Weights of a small GPT-style language model, trained from scratch on English Wikipedia.
Size: width 768, 18 heads of 64 (6 for keys and values), MLP 4608 SwiGLU, vocabulary 16384, 207M parameters.
Training: a variant of Muon for these matrices, 772M tokens, 5892 steps.
Each number is 128 + 24 x the weight over its row's rms, rounded and kept within 0 to 255. Layers, rows and columns count from 0. Numbers have three digits each. The size before them is the row's rms in percent of the matrix's.

# gate: layer 2 MLP gate, 4608x768, rms 0.0884, rows 311-396, columns 720-767
# up: layer 2 MLP up, 4608x768, rms 0.0892, rows 311-396, columns 720-767
# down: layer 2 MLP down (transposed), 4608x768, rms 0.034, rows 311-395, columns 720-767
gate311 111:092151189137120115154096159142136088104096139114130129154135097152161118108115109109134147152154125128122106112140118098143144158110145109133138
up311 111:162162166142137138128130160150143114104103104107165124104162108138128125103128115081117143137135121145159094127134136113143153136105152128139108
down311 097:102127124138118101142091181133077104099145132155172139113154123129113150149119093140144125111104134164128102122123156127115141148148115132126093
gate312 104:133128107126111106129133098117113131107140077180063104119093112160139099156124121157137124138115092154104138120118090138117145132126122112074146
up312 102:162098096140138078094127117146129131112147079198094140131089120149139105127137114122100137129118078129085135124126118148109154147124111078098126
down312 102:096118100130178089115136114117125124120104135128121129113122124126146105158092097180108068104116117135166086123102118096099136119136140134082138
gate313 074:132123156141136150126131108114166092149135128140127113109133095143120137134136132122102121123169125094112161108095140177092127133073132125145151
up313 071:086073107167141143121156125145110098124121108167155130127051195120077120110129130101089157126116122119136155145111114100130125107144148085152125
down313 065:100143085187149141106149126097146134128116130145117159114068128130102113147114144137133096115134128123120107109133093124139127149109112151111142
gate314 122:131142081137130121130109154123125141127122138167134122085111114055139145106123121081119134145118171141139086138168162130179160106133139141165175
up314 124:124115161129146125139128120155121098090110111111153127139150136161109094141143135144161115112133067086089144117093090091108115128109111141103106
down314 129:098128139090143129210079125157113145131140154100109134107121122126119097125130116099159111138104087139099118119147106131119119166139088115140088
gate315 056:151087163112119114148166120131097143144126161143173124092114106151170118153123148131144156162154129124113151058150094165106150092158110103138144
up315 059:117120118132137106084092118115098152130105115120108108143109091109110117119124133098146119118155092137116119129127137092162138107106151141149140
down315 051:119160130143116108098157130107139151106197092118136108109128121130124116124133151151112133157153132132120125133149137120122099169108126079123104
gate316 056:111162124130142095145162086101129117141118144147102156137125147139158102163148123093158100111119115107100120127121117118156116119151115088105140
up316 058:117106110136131162077099107115134131109100140108115082102090149173100130073117134149128117133129144138131140083165095118128102106108138149160104
down316 062:132118147106148152125106163130079130076115138110160114082160137103067129131121132147106105156129154106148124155130070080149115122147155127142138
gate317 083:201084122119137126139160098104154121135144111142098121081143151129157105097080138133140153101096130153174140133156096113124123085092136128126146
up317 078:184089134101136151171178113115176103137130112127113141097127125121173136087101141141153170109097115136187159172188109122121126125102126119119134
down317 084:161116116078126146142125106100160115135153121150114133147076100155139093097101118155172123133109124160088129105164129101125115144138116158132128
gate318 033:145117082165150131161115134151127151095153124140092124144129091156140135130134119152121146132167163142103114102137124136102122141131104157115155
up318 032:131097119111144121110131100163134156080144131146104149092127100173122117150130136162114148128131131118138123084122109172117136120158116147121147
down318 030:101137139131143133113143128156135128099125120112128127147139150159162134130128146099085135138126157162135104135116124116126169145193144067134146
gate319 066:172133099137171112081128106129128098093104152127116127101098091146132132162141129125144119131160158141080155107118131141140114097144154123131138
up319 069:096129131151147108165132127108120091108150144145148153133122118124101132127116125116154113142098160135084138115115147123160128110127119117175149
down319 062:098118145170185119125178142128128159147138128120121152145159148136129104130122149104147136128128118132124144133089141106144165127158130127142136
gate320 093:114189127138135145109163172134177155140109106117087122134100106122160137156131179177131130165152087132124129152109119120092110180117135144130173
up320 093:164126147124068140171156152156129132100131098124135118141127122163121141125128106160132112135114140155132127119134125151144129115123133110110136
down320 079:121125144119104120168134160111160111168106112112161143124124120156151117145131124125129135152141125123122076106094090115093112102146136146126108
gate321 123:097148118167120083163126151107152134107128141144121141137090117103087144104110143086111132139142155099158141159139086132135155135108190129113126
up321 126:065115139141122121132143157095119161098137139155113138131077123076117164101125123115118142133099148109165135142091097153128161133120165138138102
down321 125:095119107139104130149167107086137138127113102100098121144090160134108099110093107118110147133144136123162120134114143113151108140180135110110128
gate322 134:151126120118130132127134114179120133129148119127135117169110133111151118151171125119111128135124130140139086121109143172095201100106139132090139
up322 137:111130129137122134103124125089136128119109131141113166093127115173116127103113119121124158124139105132112137106144116083157092167152114131164116
down322 145:157069137107098175121134178103120069126093100135096156084140106128122099154110118125124108140140128109089139098095116078128098112131131167118140
gate323 102:124091093162098145104124083092168136147093108126135105094117100105098056131157154104154155138149103132105115142114168135118103121138140119137133
up323 103:145111132124110113103122116081163095150088119132150078125116127114116106126096169149155152112157073132120144114120139109138097143074131127101132
down323 102:149146148134155109145106143077137138154133121105153117137130117121136118094122177117149132136131151097100118118125166149125128092158125150169153
gate324 044:121116116127133155112133149143124111142096124101109110117147105179137102146141140106111128099095093143126158156136125133123123143139095135129154
up324 044:162094149130143142113133141145122125144091130138099122126106139175142139139168140143089112131101103117107134145119152158131082141165124147124153
down324 043:140136110117151129110138131171106127130097124139130130150098122119133132074153128132131087117160149165111115144192138164124145159132124145146132
gate325 098:136099082128122156122106102147111091115146140112117111141156117131131093147104152147088107131103094100139157112148130121107126094101162131143126
up325 107:089103107083115117112164191122121087087110071153166127159072150198132152118160101122165121149114111148101138134129112140172116138125142115160145
down325 095:087152111144124135107124128107135149124128087141171136185124135157150127122130104175170113127106101158098110104134137135118143118118199172133150
gate326 096:156131179128147152122141159123160075137147117120114148099135148142165138108125167110113127124110149114118081063160096100141139167145137134065142
up326 095:155134151125152130141138179083123101132097158126115185085095172138158107131129132090103177110122115130119113113134075123152089156120130160104153
down326 090:129144152108100163112133201131169119130110177129116129100088142102177158127137165103105123140118164135136134125156068143101090114117129126077094
gate327 053:151121117132113133134094129166105113138126122111161137132099145153136139154111095113079131125142127122132139146097118138131130097117154128142139
up327 053:153139149151116131121129130150107142119127128139100096116071105100140158144108132124090121109112174183121137173138114082137145145100120129126180
down327 045:128162148138114109179149153124116142154133115090121125137116122101128093123163129168143157115130136113112116212152110114146143143102137119085142
gate328 096:123109126129096111122114142096108116133122117114134120123103144104143095131143124152120124096112098128118095159110122164125138159116110158091125
up328 093:143117092149125133143062129110154137156130124134083135115119131124173137135158137160125079138128131144169135146136160110134146118116149120123102
down328 091:154117104160119167141132126117136165141154142123109120102127150112113109165097136122115129125129118181137100124102137162101086111123157134136078
gate329 076:118118121134128096116128137149131148138112108151127120131190091118093101120148127109093143107115101131082107158113176100087141152107148112110157
up329 076:168115119148122133111147127177130144177121110144109124112144128112121091110126121096078116094125115117091124162124145192101153157132133167103086
down329 071:117189108159133186151147116141108143128110145113158142130116128116103130149116119136124060125116128068126143114143101139128098148120174098121105
gate330 087:099156141166140126164128100150120112141142127145132136114163102104140119098107153120102155128136116121170109129158173119132128121131143187070106
up330 087:158114108065101118118106150104153143104121150115138130118076123160101115171130141124156115092116155149101116121084107090122112145101129085182163
down330 094:150123123132095142117161121091112119112145101113135099117114143125103100122084143164177118111121147149123118118109101141139148151119151118147155
gate331 102:115128143114114092134144184133128154119127142134130115141138094060122137137117142154125117148125124131134090060108126147112144099084110142112112
up331 101:126123095137170159123127094113108138147124104141148151075107140194164129111121105120138125104147127129147123187136131105131125133145151124135134
down331 104:121144121108169137107159131169116134151143127139138132123111174147159148117139105142134163133157099134122155140160115085142142116110126130100135
gate332 103:137155103169153099141150110145135092127120092083149147147122148124136124091103124153103137112149139164122132144127116166133102118160078132141119
up332 096:114092102130154098157098134147117109195167139155115124123141082125108090128110123145120147110108133110148174152125171111143121133130123146133129
down332 106:102113111092118099163121160148112128132147132131159099134114116139078121095141135134121161099084125096135171120094131092154150099130138126162069
gate333 054:166128135091154120107139104145112104091156130109114159127206110123146115105130110129146162160119129160128126180125096120125105140132111134109149
up333 053:119129115152131127122157130155148147149096144116186133114108165146127153139130127110118091089137119125138113101129156140093141102140155105133111
down333 061:121113070112126113106134133128135159121131173139144087103090142131102123116115156116141112102111144117091124122123133128110135123139105101143123
gate334 085:115126119113072123159107134098125103109117135131137075117135153144089146110143115116129145102135125129121098126125133142109124161152130091103119
up334 085:120119115137179099131136104126173152184149125111143120142126159108120134152109108118101092167128118106129159132122153083152138099107094158151173
down334 081:073102155144145079144123113080165144133127134126170100156158112092125146108102117157097121124120099143130111190117140094136090115117148129116150
gate335 110:104150142165121125141153096101130126114144115101121068170150179133121085132156114149099186128124168134156117147140144090106103137104124150139139
up335 115:131141098173100102148114103139097131139085117110129127141164183148181063132115132102107157105100115125170107105113118108121120141105157093123115
down335 117:134123157180116101147079103111123175148139141100164077170163170131155107108094130088100159160151120118088117158114130102100075121130116131124143
gate336 113:121162126137072108149114105129182108095135151170156148108146142110109134170147110128146096120127102130145128111098157168117143178171155107106114
up336 108:108101116151192112107154101120111152136137117098109132117140147147121086103128127127115136163120138124089127134121132112146100099085096129175097
down336 116:099099177109165174157089165162085142174124106091107142139148098159116111134144154133104148130104121158101149129155112118167109134118131161122142
gate337 046:113137067170132140143152131173135128110122141117120131156117119110106113116131111166126137114123156122172143121102175140194130148140132109144149
up337 046:127095163127124128136089144097115182144122127145175111140152097140125143171109131131152139140155073117081137093122097101125121122110156119157153
down337 043:102103132129143130143105109107098141148119139117141103100140113121118133139139120100150129137141137125115184121110110131125110102116130165133133
gate338 116:094122184111116108140151139130122145111132149131162165138170152142142138102111106092147126104102112095122152147144136152124061109077091102119120
up338 112:082135166070142120138120120114105143083142122140161146146171157125152104129154113108128114127074099117130132145142150154137080135065130108111119
down338 124:140133146097125087075129150128113129155126122104151169130084145104131150183141121112136105112131101146137135106109169149172106082115123062149151
gate339 098:113100125149123102080118144146114165167130143152129118140145110092145119121097124117129097119088087165153141113119094126092136109126140125134143
up339 099:134089115148114122098111142130137169157140127143165119137157108104104108110074103122129134129095082148155133104113106104077157114101164103110122
down339 101:159129126125115132116103101106128121151155138154112162126171130104099111137129133100121114111115158132142173128144139157104121123136154083151084
gate340 119:163127140130140126145112133094100114103096122094102101182129147113106127107103146132168159126121116166125135120118097096117119116154160127146145
up340 111:082159135137124159156102103165110167067137138156116142100152096074069119172161085119150072132139120121124127072108115123134121114110153058167136
down340 115:136139124151156114153133145180125131102123101138152156082166136125173147181118122132149136140136130118136171126174151090164138108140130096106133
gate341 095:152163084147159122121124169125123110125128143122146120138120078117127131145133126103133167139155138155144131123166125165120131082140132111108100
up341 101:123125148103057113124133077129132122143116097133115155133130189162139120126090087145105104156132144098137137115084152142156119125128106123137113
down341 099:144129163109109104107132124097142142111115115111105137149113129133131136144095101133129144120091127078149111133055120109131127168118085095095152
gate342 063:129127151125155197139129148174108116078139149106112143148131132139144169136140107148112121135169134106111130154172156123109155150122119155121139
up342 066:092116121133126074118115133147190123115131117145142105133150146115109117150140129102138158126112055115101127153104139135128105114114123147123072
down342 057:111135136137109150132109101156132129107146137117153110097148071109139135141139098089159151116106094121103120122121135084152128101097125114085101
gate343 140:168114147105085133112152105131115112111119152135132127163140134095149099181131133084111133097146133138098150129131135089143140179043140111098091
up343 132:179109154148091158130132100118145134131153125126136121191087125117129134161127125102155149142089103144116125143150171095082100158040152124057082
down343 147:154131108103138120126131104156120107125134141121137060123120125150127118133145104099100131136153143120128154124096140062123128126057116173114099
gate344 072:158087120126153112165106154142161117157146129108086091171148132147154124128149117114135088150111114135125126096133143194119129134158087125121137
up344 072:127113127133110113135086140211151097095142117072129103134138131169139144163155077157148124109115092171105170106115180167114100119137079122112142
down344 064:131127129108131122082134106121149138135113159147159184131156141163144109186163089138132160100146158167068148131162104124165122136135149109141137
gate345 124:153168124120097120151145096144105143117086135093127102097109142127138139071129124106085110114128154149107105128096147120149121125157137170155123
up345 123:166117151138081164136129140146156154128109116129092098124121141128166148130141134144133161111149104127142093117141124136135145160103176168138123
down345 115:171105113110112121088091108121146135133143124155140149157126123201137123137127133110132103115134111146108136126090122173159106090092120143115137
gate346 117:124123094144165117116176113110169147179106098111146131171083108142187106133151156073151145121144143130084107126134136137160138128123105131188103
up346 116:141135126126091083151066124131109137117161148140119141093157123146074150134075122171113133157098091104167155129135133124095129109138162109082162
down346 127:156125158104113077152080129122098088117189132125163135104134162120126106150062122124133130153140093137125092125149129091106176143120145169096153
gate347 073:117171149122164103125124107158117149079106120150126161113176150173117106160147113137112148102136155148152150126117112093131156100091100184156146
up347 075:130098108123105142112148144073124101143145140120116128110103144113120167120133117143197141120137116131098111126134135159161150143146156054092083
down347 078:131097116139117133105102114131134140149105080090117107146117106123126144129111100110156116162098063120122134133150159167111124146167124079109108
gate348 055:115122141139164157128167117128125135098088095107130094152136123110119130146079138139105163109140090125157133095163179122118120081141106123151147
up348 054:127161128120112137147117135151075108125132179124141138118146122145137162120109167131106147141083073096136109138143166109130112121112100144071118
down348 049:064156147113154108145129149137124111101119049134152129149129145117168158124116150090117151108163081129152098112145113119135125142139113108090131
gate349 127:108123084121129121153173094139142131115149109119104118137136149143132139117105115135162137127103081118146116134162154133123123132116140100114158
up349 119:191120145167130142096120110128111130103122069140145126161180137118150144140175113153151109158156108166085115103096086134132131109152134106119127
down349 121:156114123175083110085146106129139115140119112119107119146157141098141146121132148108154153154151137152095101120092100108102154078117106124127124
gate350 023:155109149140111135128145127162140154107122127111111170097141118102101162108115162133118108136139141131098174181125177083146096126097162139157152
up350 024:156118161134173138149138141115134140111131127141135176128140126107121147099130132126142115123153153154147140170104138106132105091120163125147133
down350 019:168106154084132134143122131167113161115148139160172149095153128098148167114119146106139140168168122117113136061112092137166113084107149086158141
gate351 052:158138125101139130153156109127129133123159129145167121141167103156143083138115097126149142122135143117102136147121141140119096086116148098130101
up351 051:148156131145136111156124147132149168133152138156149103140148091110150089131168121108162113143119125158082147147092151161149085099136154102105096
down351 049:108166091124166120116153168113121127124125132168146127121139109169098108137120119147164132138102138131110163114103107109149130133137125106110103
gate352 099:119151132121167105088075119122157137083119116130097121140161116116147136139135105135143142159147120119139129125121112085073080137102121141156142
up352 101:113089124129086138127156140136125101147162153121171161133124138159157088148136150103167143119113128121114167093136087162157192126153122103129088
down352 101:111163084115082152167147141151109112159153127118148133151077176137124152097097142113134138133124139157157136134138096185157151123174094113112139
gate353 118:183108178113165120169102125137119127109148055154074101133127128088113131149112145118131095151145165125164089171146120102114153135108154134099158
up353 121:116153057118079132092135142109129110157091147129201158132152135125111119151163119129132186110122117134071148104117121127129135101124081082137092
down353 139:112107076108119170141141162127179132133153148129162132121149116123120101152163136146133160104146105109114103131157118154120114096153102093152107
gate354 127:132077155135142152110181144122120141129119096166126140190106118129144125144143129137114125165140110113125085137151131122150111112118140159142147
up354 121:138143129191091141154164112077105104139122145102133136129120115121104089080110139131121145131209124122144095130119119178143113115135098130129126
down354 116:134138092135088109143145123118108131102153150083133093140172104105152130135147164073156117143181150124140073133134105142127152137107109114115145
gate355 131:125095126137138156146139131144099084121125152125132119134130085164121133133116130100102147111075112109147104135143133132087187146168139141106164
up355 135:079150156152117131116109090155138123090109102104129093114111154125123106113112094146117093106134117104170113154141129139158124117129089141104135
down355 123:129130151125146150111086102158121174127143075113107094092100154152165105142142121141093127111172114110141131117141139158113125145116097140073141
gate356 108:146118093127113140129156155111144146129082126115098123137143153125175069163115131123118138126086115064095149104141131150124140131098178134117150
up356 114:117140152142122125113103111149106111121168122145163118128097107123089169109148141123128119141165143186157113133111126103139094138132107132154085
down356 122:138081107120104110132088113133119122142118135131092122111134154103081139144127168144085156092160119155131136144152118131146133140133191117113114
gate357 113:097104135128132075108135125119148104160120173141125164184121087115125090135154128083132133106121088093142105143150106139129163113118135111116118
up357 113:097121145144126105100143158124141087167136179132116152157113107107138127138126141100151124121132101124158115155118102142141171104091150129115103
down357 117:074099141145125086129128154161131145088171111123170100132091145108104133132154113128121085129126119115192134106121123146112098126159116118094156
gate358 062:097146106140137150139138136096155123138130115117099154151141118113167132155126072110155143192107155133122101175126122147109133140146106119108130
up358 062:093104121150122103187107181133146134101109124137081123130117101136154104097124105149125136123105131128178144148085135132084115119151124116093153
down358 060:078098098168120106118169171097103101120106088104103136172150082113133156157143139113069125171133149144138124136120132134126113116120115108106146
gate359 062:127133115158115141102092112139115125162088138132107112137111105165167113114139097092178089107101128161133149171123122148094130078122122146132125
up359 065:115134096105124156150169132118138115130148117122123134125138153129107125127155149139100127127138115071151107102118155124133133154118159115157139
down359 058:105109126102162135132133130163121143073135124134132147129129158130139146137108135112086139168132118101126119138139146143142150112127146084147167
gate360 138:125150103170137131125147141112106151099131060100122153145129132125115127128122090160159142146119158135123123113113127140136143173069110123134171
up360 142:122173095174145113104124137081166147072120098126125148122127143120100129114143081127163141097106139117139129143090128110144132131095073096119112
down360 138:131140131141159123128166104085151128151104124133141165136133140151128125105104114158149115061142126129163140104104107113131157119133118127138151
gate361 144:128134143105160167129124134103124099119122126141127122111147113136191100100113159092135135180170132101160120152135141155084132145143154141113073
up361 153:175083135116151155136128185112123109082087136147153121118152098127133147135129172106164112147145161104170134150109148157114126125098137153139151
down361 147:124093146138118117112085171135155145113110137200155132112100149111157142151114174130133076098138166124156167112127173117129146142139106159139148
gate362 147:172089150096177151128131152084117126158142088109122088136137168147151158104137121113147151144131141126096128081127151093152112091111130132144155
up362 144:092131105113099136129157154143126105123132178133176160119136153122111134138088152141093109114138125115123122138106125148118110128122137192126126
down362 151:058182157124108111129137193117092116143113121172164111128150138113177136119103110140122123140124135148148110168095117190119179148122112160124164
gate363 033:124118111178100126173147162138094148152129176093160092183139143148104191113154120156118085086158181143139137156060121134148145121143101167064112
up363 033:091129130118161147118095091117097113135149121166122156127122120143124125151090137144155125168127090137082103135162092112122120124084157109152161
down363 029:207129152101130141176117094109129129157147117106155122103157132133149118109141124033179164119137117129140072098160150130115110168076132177111178
gate364 075:152091144151140138099134135122103144129104133195088116157146110163153129143140160115107165130101105088143173113171161135120115116123134105148106
up364 076:132130109131084109118116120113138113094134146087133114108123116119168129137142139135140096105176124171102103105103082122131165183126112109095173
down364 074:135089080127102111144133073124133105111108127117147118111085085128131139147141121152112142118116106107111121109124106118147140145108109138138125
gate365 118:190122119144152159123110184153148097117104143121079112118194111117119108129130099133143173143132102145132139092117101182139149156148155147068153
up365 116:149080117147107107125078139135133144105102142160084133101138113149130092135157091137132149146145108117147126129082094112137151136116154133080155
down365 113:123067164115110157175076174132101099140109134134116127170123133177062149137137137127115163172143118122123085154153108117177155120156110089094130
gate366 065:114068167133112166110210149133118145108151087118168122089145156144127136149109156146137167151165102128112117145136142131102133143097163105148207
up366 064:165142113104099153137096068114156110160126124098122101124108092144143141101150065124125093122129137131118126131154132127152112142177113132110087
down366 060:151187153154133117089085102119145098130160126161124146137117122129107163088142115106156090142094076120134124124111121127124141111164115139138127
gate367 050:098121120154113147142127171120116107139086090121165109152104153144136126103150126105132116133132114131126089109158099114135110132170171107125142
up367 055:077102138141139109110122116093165122076130117131161137155129136120139094147094136120148138116138113154144107143141134131131143134125096102130117
down367 048:128138122127167112112131169132121145065085147117130137151114145151117124100130119108145099129137122132168172144147121118154119097110120165090146
gate368 119:119119143120144130126147145154163148078144092088089148135145116138141130142138117135119105132117151134106093117149128160125149117135115137160151
up368 115:103116128116144127111089145079148147187133165159136114131116160141100117149126079119160174126090120131176108129122103105139131116124143139126145
down368 118:126149096153094118119126140124091120132128178138196114057122137134122078146123134140146130150127126099140119171087154097117152097144158105126097
gate369 035:112172126121093073134138114141149090108183133135132107110124138181093169111106144085117164126088105165151135139118129168143164115125133129127133
up369 035:169138101090118175176099151124160117175148139098116127096124133070099154126120120128144127163124133112089171097135097123111108154153112103109152
down369 032:134189114143156130154105159149153151129129115144150138127102152147112194134095143113110157133169130096104136136094120105121115124132139096118096
gate370 125:118132153147115094096106106126141103160072139076092124129114133107155121137094167146133125144183138101126127141143125111133105123122152133114128
up370 121:124121142080149139171144148153158123136172107155146136118161115153092126085166085129120129123113129124130129097127147157125172138152122104108154
down370 118:138136129100151112121124128131092128125191148118132142148126156144133125110127127126148180137150072120135123143089139138098158134113159092093146
gate371 073:117132095138138135179133109130156156109124148141124138129075114104139152132147137115155116135161119166099154118075094127101112138133171161108134
up371 070:119134122082134133121119105147139168118140137128128150131126086103143177158113131087180168085139079157135104131115090084075117101157122139118142
down371 065:105116102100151115113105136090120133123150131164098117097150151111108114102118120151140109113145135154098126120127183132169147116124156114080114
gate372 071:161162136098151132139117144145123136173168123139119127147131149101130115117128137102074124133130153145102082110124080132124066174153159183118107
up372 065:116107131173112143134157105084163119107102121120124101120123123127116150098127149115145122120108094123159159159155106152162166100120141068114144
down372 076:113126137101119127180098136131148130090139113114158115062126137140133130131136121142191148100133086074158121136160162139148116137120120119095140
gate373 092:139144123122115155116124106160081091102120147124124120138122130115144129069094168111146101133117104137132160086112114137106127122137166113131157
up373 092:181110106064093156121068137097157065119138114117102154132127113150121132067136186158132089140111109114154148122131124102109130112116121132157150
down373 091:165101123129136141129078149108101113084123118087110147150153117133156167117089157147140134140090190085140138141203095128096099125131127121157135
gate374 102:157151089115079136139166146134118111123148104163135130094188105141158121098098139142126111144104102112126118075129109096120090171105112133090105
up374 100:126126133132169140143109135127137120147115177093130116130095124134133168149171115121139135089145114154127127142136114124157153096138168100125096
down374 105:165122126111137142139088152108131126105139125099125122163112137130103155102113145099138108125116142142091112146128123144176128146118170155110136
gate375 049:147121154155093128121127135115147161104129117125132155127135095146054155144128154145145122145135172123134143108169160086161123160119160138088120
up375 048:153101133152098131144122108125147137093086103120136103116135077142072157128094142147132104165112126152119167105147157118147107162109133127096121
down375 047:151149177081121110116117122115113100142162151131082112117143089158098171147100102119110166127146133085143188095145135123134101115098150137157109
gate376 112:149099138144154108078113105095096109137136131163064155089133106149092151159154114179082164148150124079130114110138145113134127088109116122112118
up376 123:120144134153134135116126101089144127108127119152067161094135118118141189143144103141091132133150120085148116113121162136115114090116102097131122
down376 118:104142128139149173120117142123107117163153139136103136082165109129128150140122106156128120135123100122108094093111198176137116104130152125129111
gate377 066:154133148142150128106119093125161104150146108136133151126115085125091130091139101114158113166142138128138106105120134077127193112138122155138115
up377 068:158147153152126122119186129117140154160135112196148155111148022149142092133121107144133159087139078139175112097105100124166096148160117086127090
down377 065:114139097146139129145163119145148119122155094143161114155125125168135112152133112141205113089123161156168131126132104166120124112164120119117119
gate378 096:132120109121090138182134149114139157136138172151118113120121142111115158121073153164117111176104121129146113119113104111123138160137092151130155
up378 099:151141196121156099126107115131119073154128083115147117137144116132146095135196131101129139086127127143143177129171128104101129138121183135132137
down378 099:159156151146106074148104120163130124143116108171125113136105084069138130155136140102131128075092114131136159138167123113129135167123170193147165
gate379 098:124104160156091133112130135120118135124127124112129060101146138136112139115112113114156141141133138110119162115119114132095150143173146127127172
up379 096:107128112158097130140125134147101148132124131101110101103165147154136126109126124105135127113146125127141125091115142147087148162167114144093175
down379 096:119134130170117138154123065103088115087124175117109095103130165137139120128118144088144118152120147100178100097120131129117138109110089156170112
gate380 137:145101172125151113115111176130140109156172073131122137136126135113107085136109095130154126149114097127121172125139134162111109159077126101132148
up380 128:142116139114134137121125148112127132125118078132113118161104123100066125119125089190118150141120125133101142136135151159093124109107119106123136
down380 130:142127129100128145135111145112129170136130102090111084135097132126094124157149111163142115134125102094105117101147110180171151148119162114125158
gate381 078:130124069153078152122129081097104182112117126128153122134128193172135133152137153116130148129130142141126133143142130126125133097133085145116097
up381 081:103131098141106132114136073127112163127120110109136111122074197137145127158138140120116130133166172150162123129118127136174143116129098127124125
down381 079:126179127113140164131147127139099129123129085115131079088113174125153136117141132142112128109150126143152092167126125166128091137181163085092123
gate382 053:149106104119136102100082118136175137117132111077190141089113131063142114125108147128123102119090108093166128134146128112148138147163173139142128
up382 056:132127140084157132181136089137144118150134158105079130099128144112123179140110158136132131122089096081145107143136137160125150122137128157135146
down382 046:074114096131121091117141133121099111121147155146123114130136091106124178149105158136114143125108104137114084105156127092135105147102138098126131
gate383 055:136132152110148165135115157141072114167120118129173118129131130162125107105140113086111147109120121148133163122176117169147140094112154135116159
up383 052:094144123121119180100128087146131146168128104150093102094103121100109132115127104123111145102145128111126140144069114165130133114163178099180124
down383 047:148121128129091141108130106111135130129086116119139093118119130112124169082125135120127084117147135101163132117108157115149155129124157084130142
gate384 069:149117124176154109161118146116152118116130132116101130122099138130097144103106092095157152175132115126123112123157136133123157115090142119160159
up384 069:121166152128161121161126128128117118159163095147135104108126123138149113153093149086132104111099104141108162153125132123056128126169123130120145
down384 062:122124122198116142163122113127131125143123104124137123089108143181155153114094110132138117150139121161140101115068154124107105139142143192142108
gate385 134:134128142132137124111119103129119125107141142157106106108098158140139109172138119142136170140146124114125098196092083141159151133097095133101154
up385 128:176123098136095130173151119133164100134116141121142157142138125101138119089137078144127097125101078169085159105114154154112116114125108098147110
down385 133:204090123112113157162114130161148135144123115127120167149078111091111154074155094150103099137139132143103153070096132152082112133138121113114129
gate386 105:118144123103129127096141149145147122147108129128133117126160140122117126145115109168127113143096158134123079119146168118154113107164122133151093
up386 106:138099128109117112096143140138157112146091116138089111127170139125110080101149101139103124145113153145089077106178158116153107102162106115163100
down386 115:149113119112123094153143154145155105149124130127117076076124130132118119147137169098141118161121164165092129115157166135138152114135137132130133
gate387 136:127128118168143133132134127126145127126136178107155130155164148141130090111140087138108145096113159133126181117120143163113110119132199164159085
up387 133:109127133139140173138131113124122135139134147123161129133147138100143113128143118092108094083127108183151154142143120118082097103136185155144115
down387 133:126131147108191105103096131055134157153125117138125130107139110155095160101153136156083114126095086124145142126111133127117117129157152134133095
gate388 105:166109144162133092147085114153150146159123150134158106102119147147129087109082138096132117113114135154103131142155114102109185132122090162156115
up388 107:113132143177105093096151083117152132145126137162154107133126116102102111167105136090081090115113111147104125130121165120152132105120110114119113
down388 108:090143123129079116106094142134121125119090102127174070144112118101132154143130086139107077144099116106152144141130163147105133127167141079123085
gate389 032:132131105158112158125110124097171152136115111152118123087105115123085089115121116137137147099101154074130102148181108079157114112114100121141105
up389 032:136119148126138148162091135140092115079140140160137124122152148152156162124138113098130104168128133128118120147138166163125102142126150129102109
down389 028:117095166104102126124133095166129126173164185123123145092155125127135158124124114136097119143143138157127089113130113121145105182115157156131141
gate390 060:170100139135146113122110144085134121153116135152101112112089109122150105100173132158112097091137092089116139134134112108103133134106115128097142
up390 060:089120097131139152128148090180124133153107129093149135098171143124141111164097113121117119146100144160168102115103179126158096119166141093120108
down390 064:167108140150168218114142157135141154119129154108122129116133140124139115138120103130160150122126189168123109101134163140163137096110106155131100
gate391 079:172133137137167123097145095111131127144149127140144124140117102141097158178137149141120127099086082117081166112143179143115138137121110136115115
up391 078:094095135126106138143134142096116137134091124111135106149137136088144077089116115119140121148176118145148086134068092150115159097113144116139138
down391 075:104125078100097146160105170135168144126173113137186090155173140100131124149099116154119105141104139136141135165116122132147147146152100146101123
gate392 054:113122115091080132107159191068101110116115136107129102144152108102152176152137115092124173142141154123161132126144141123123152116120103103148137
up392 050:139122157163194103112122115161115135098150101088127179095118144125089140092127139140121120136139091143100125109128118089117082145164166143152101
down392 050:109105116142123110108133147198130131125166139106126106090078150103085139104143083140114103187132163140116143110150106126138109158151138159128108
gate393 144:167121145109090123128120138121133126110138087123114098115143128149108109138128166171132145158124113101151105132155155180136093138102104165158122
up393 137:113110150106159092143160143111144153142149172156133134142142183105150122117197085138131087133110136119129134154146164156096161130116139158115106
down393 135:137102174108170149168149136156099109108182131116102102111103140094150159088165076159106098146146124149160125123137179162115173149098141137101149
gate394 120:127095128128095114122151125144139170108155149104108111121106120105159152115102151093109128081159116069158167137083109122140089136114122079093146
up394 116:115144121102180136163069108120119122141150092151129146164159123139080136126140105155139128136106099145111077139188149102107154081139121187171089
down394 130:160141141112138125095143093130151112150143089142124106153150137145138115138110108145131159137133102168123063116135105115108112141103162129157106
gate395 062:108129092137155137137139128127119106143127142133097107115118148120130114111115115144086160146168099110191124168105132119129127124091158186142127
up395 064:108111107161137114143144155153126131149139124129123109105137160106124114122105152126082155131110089128144153153132153088126110122120118161160138
down395 068:088092099134183123136119162103134112116158127111139130141129127199132154091128122130109158135133144154161169168130182108109115129090111139118111
gate396 072:128086141122184137155153139127092094140126098143095147114147117143118127106136147120119196128111135131111125143128146135135172149149127113148096
up396 072:108143104121087140105106133127131152111128164125171124164115117129123150165128099146124080120126103133143109111147117135116083112132147133113135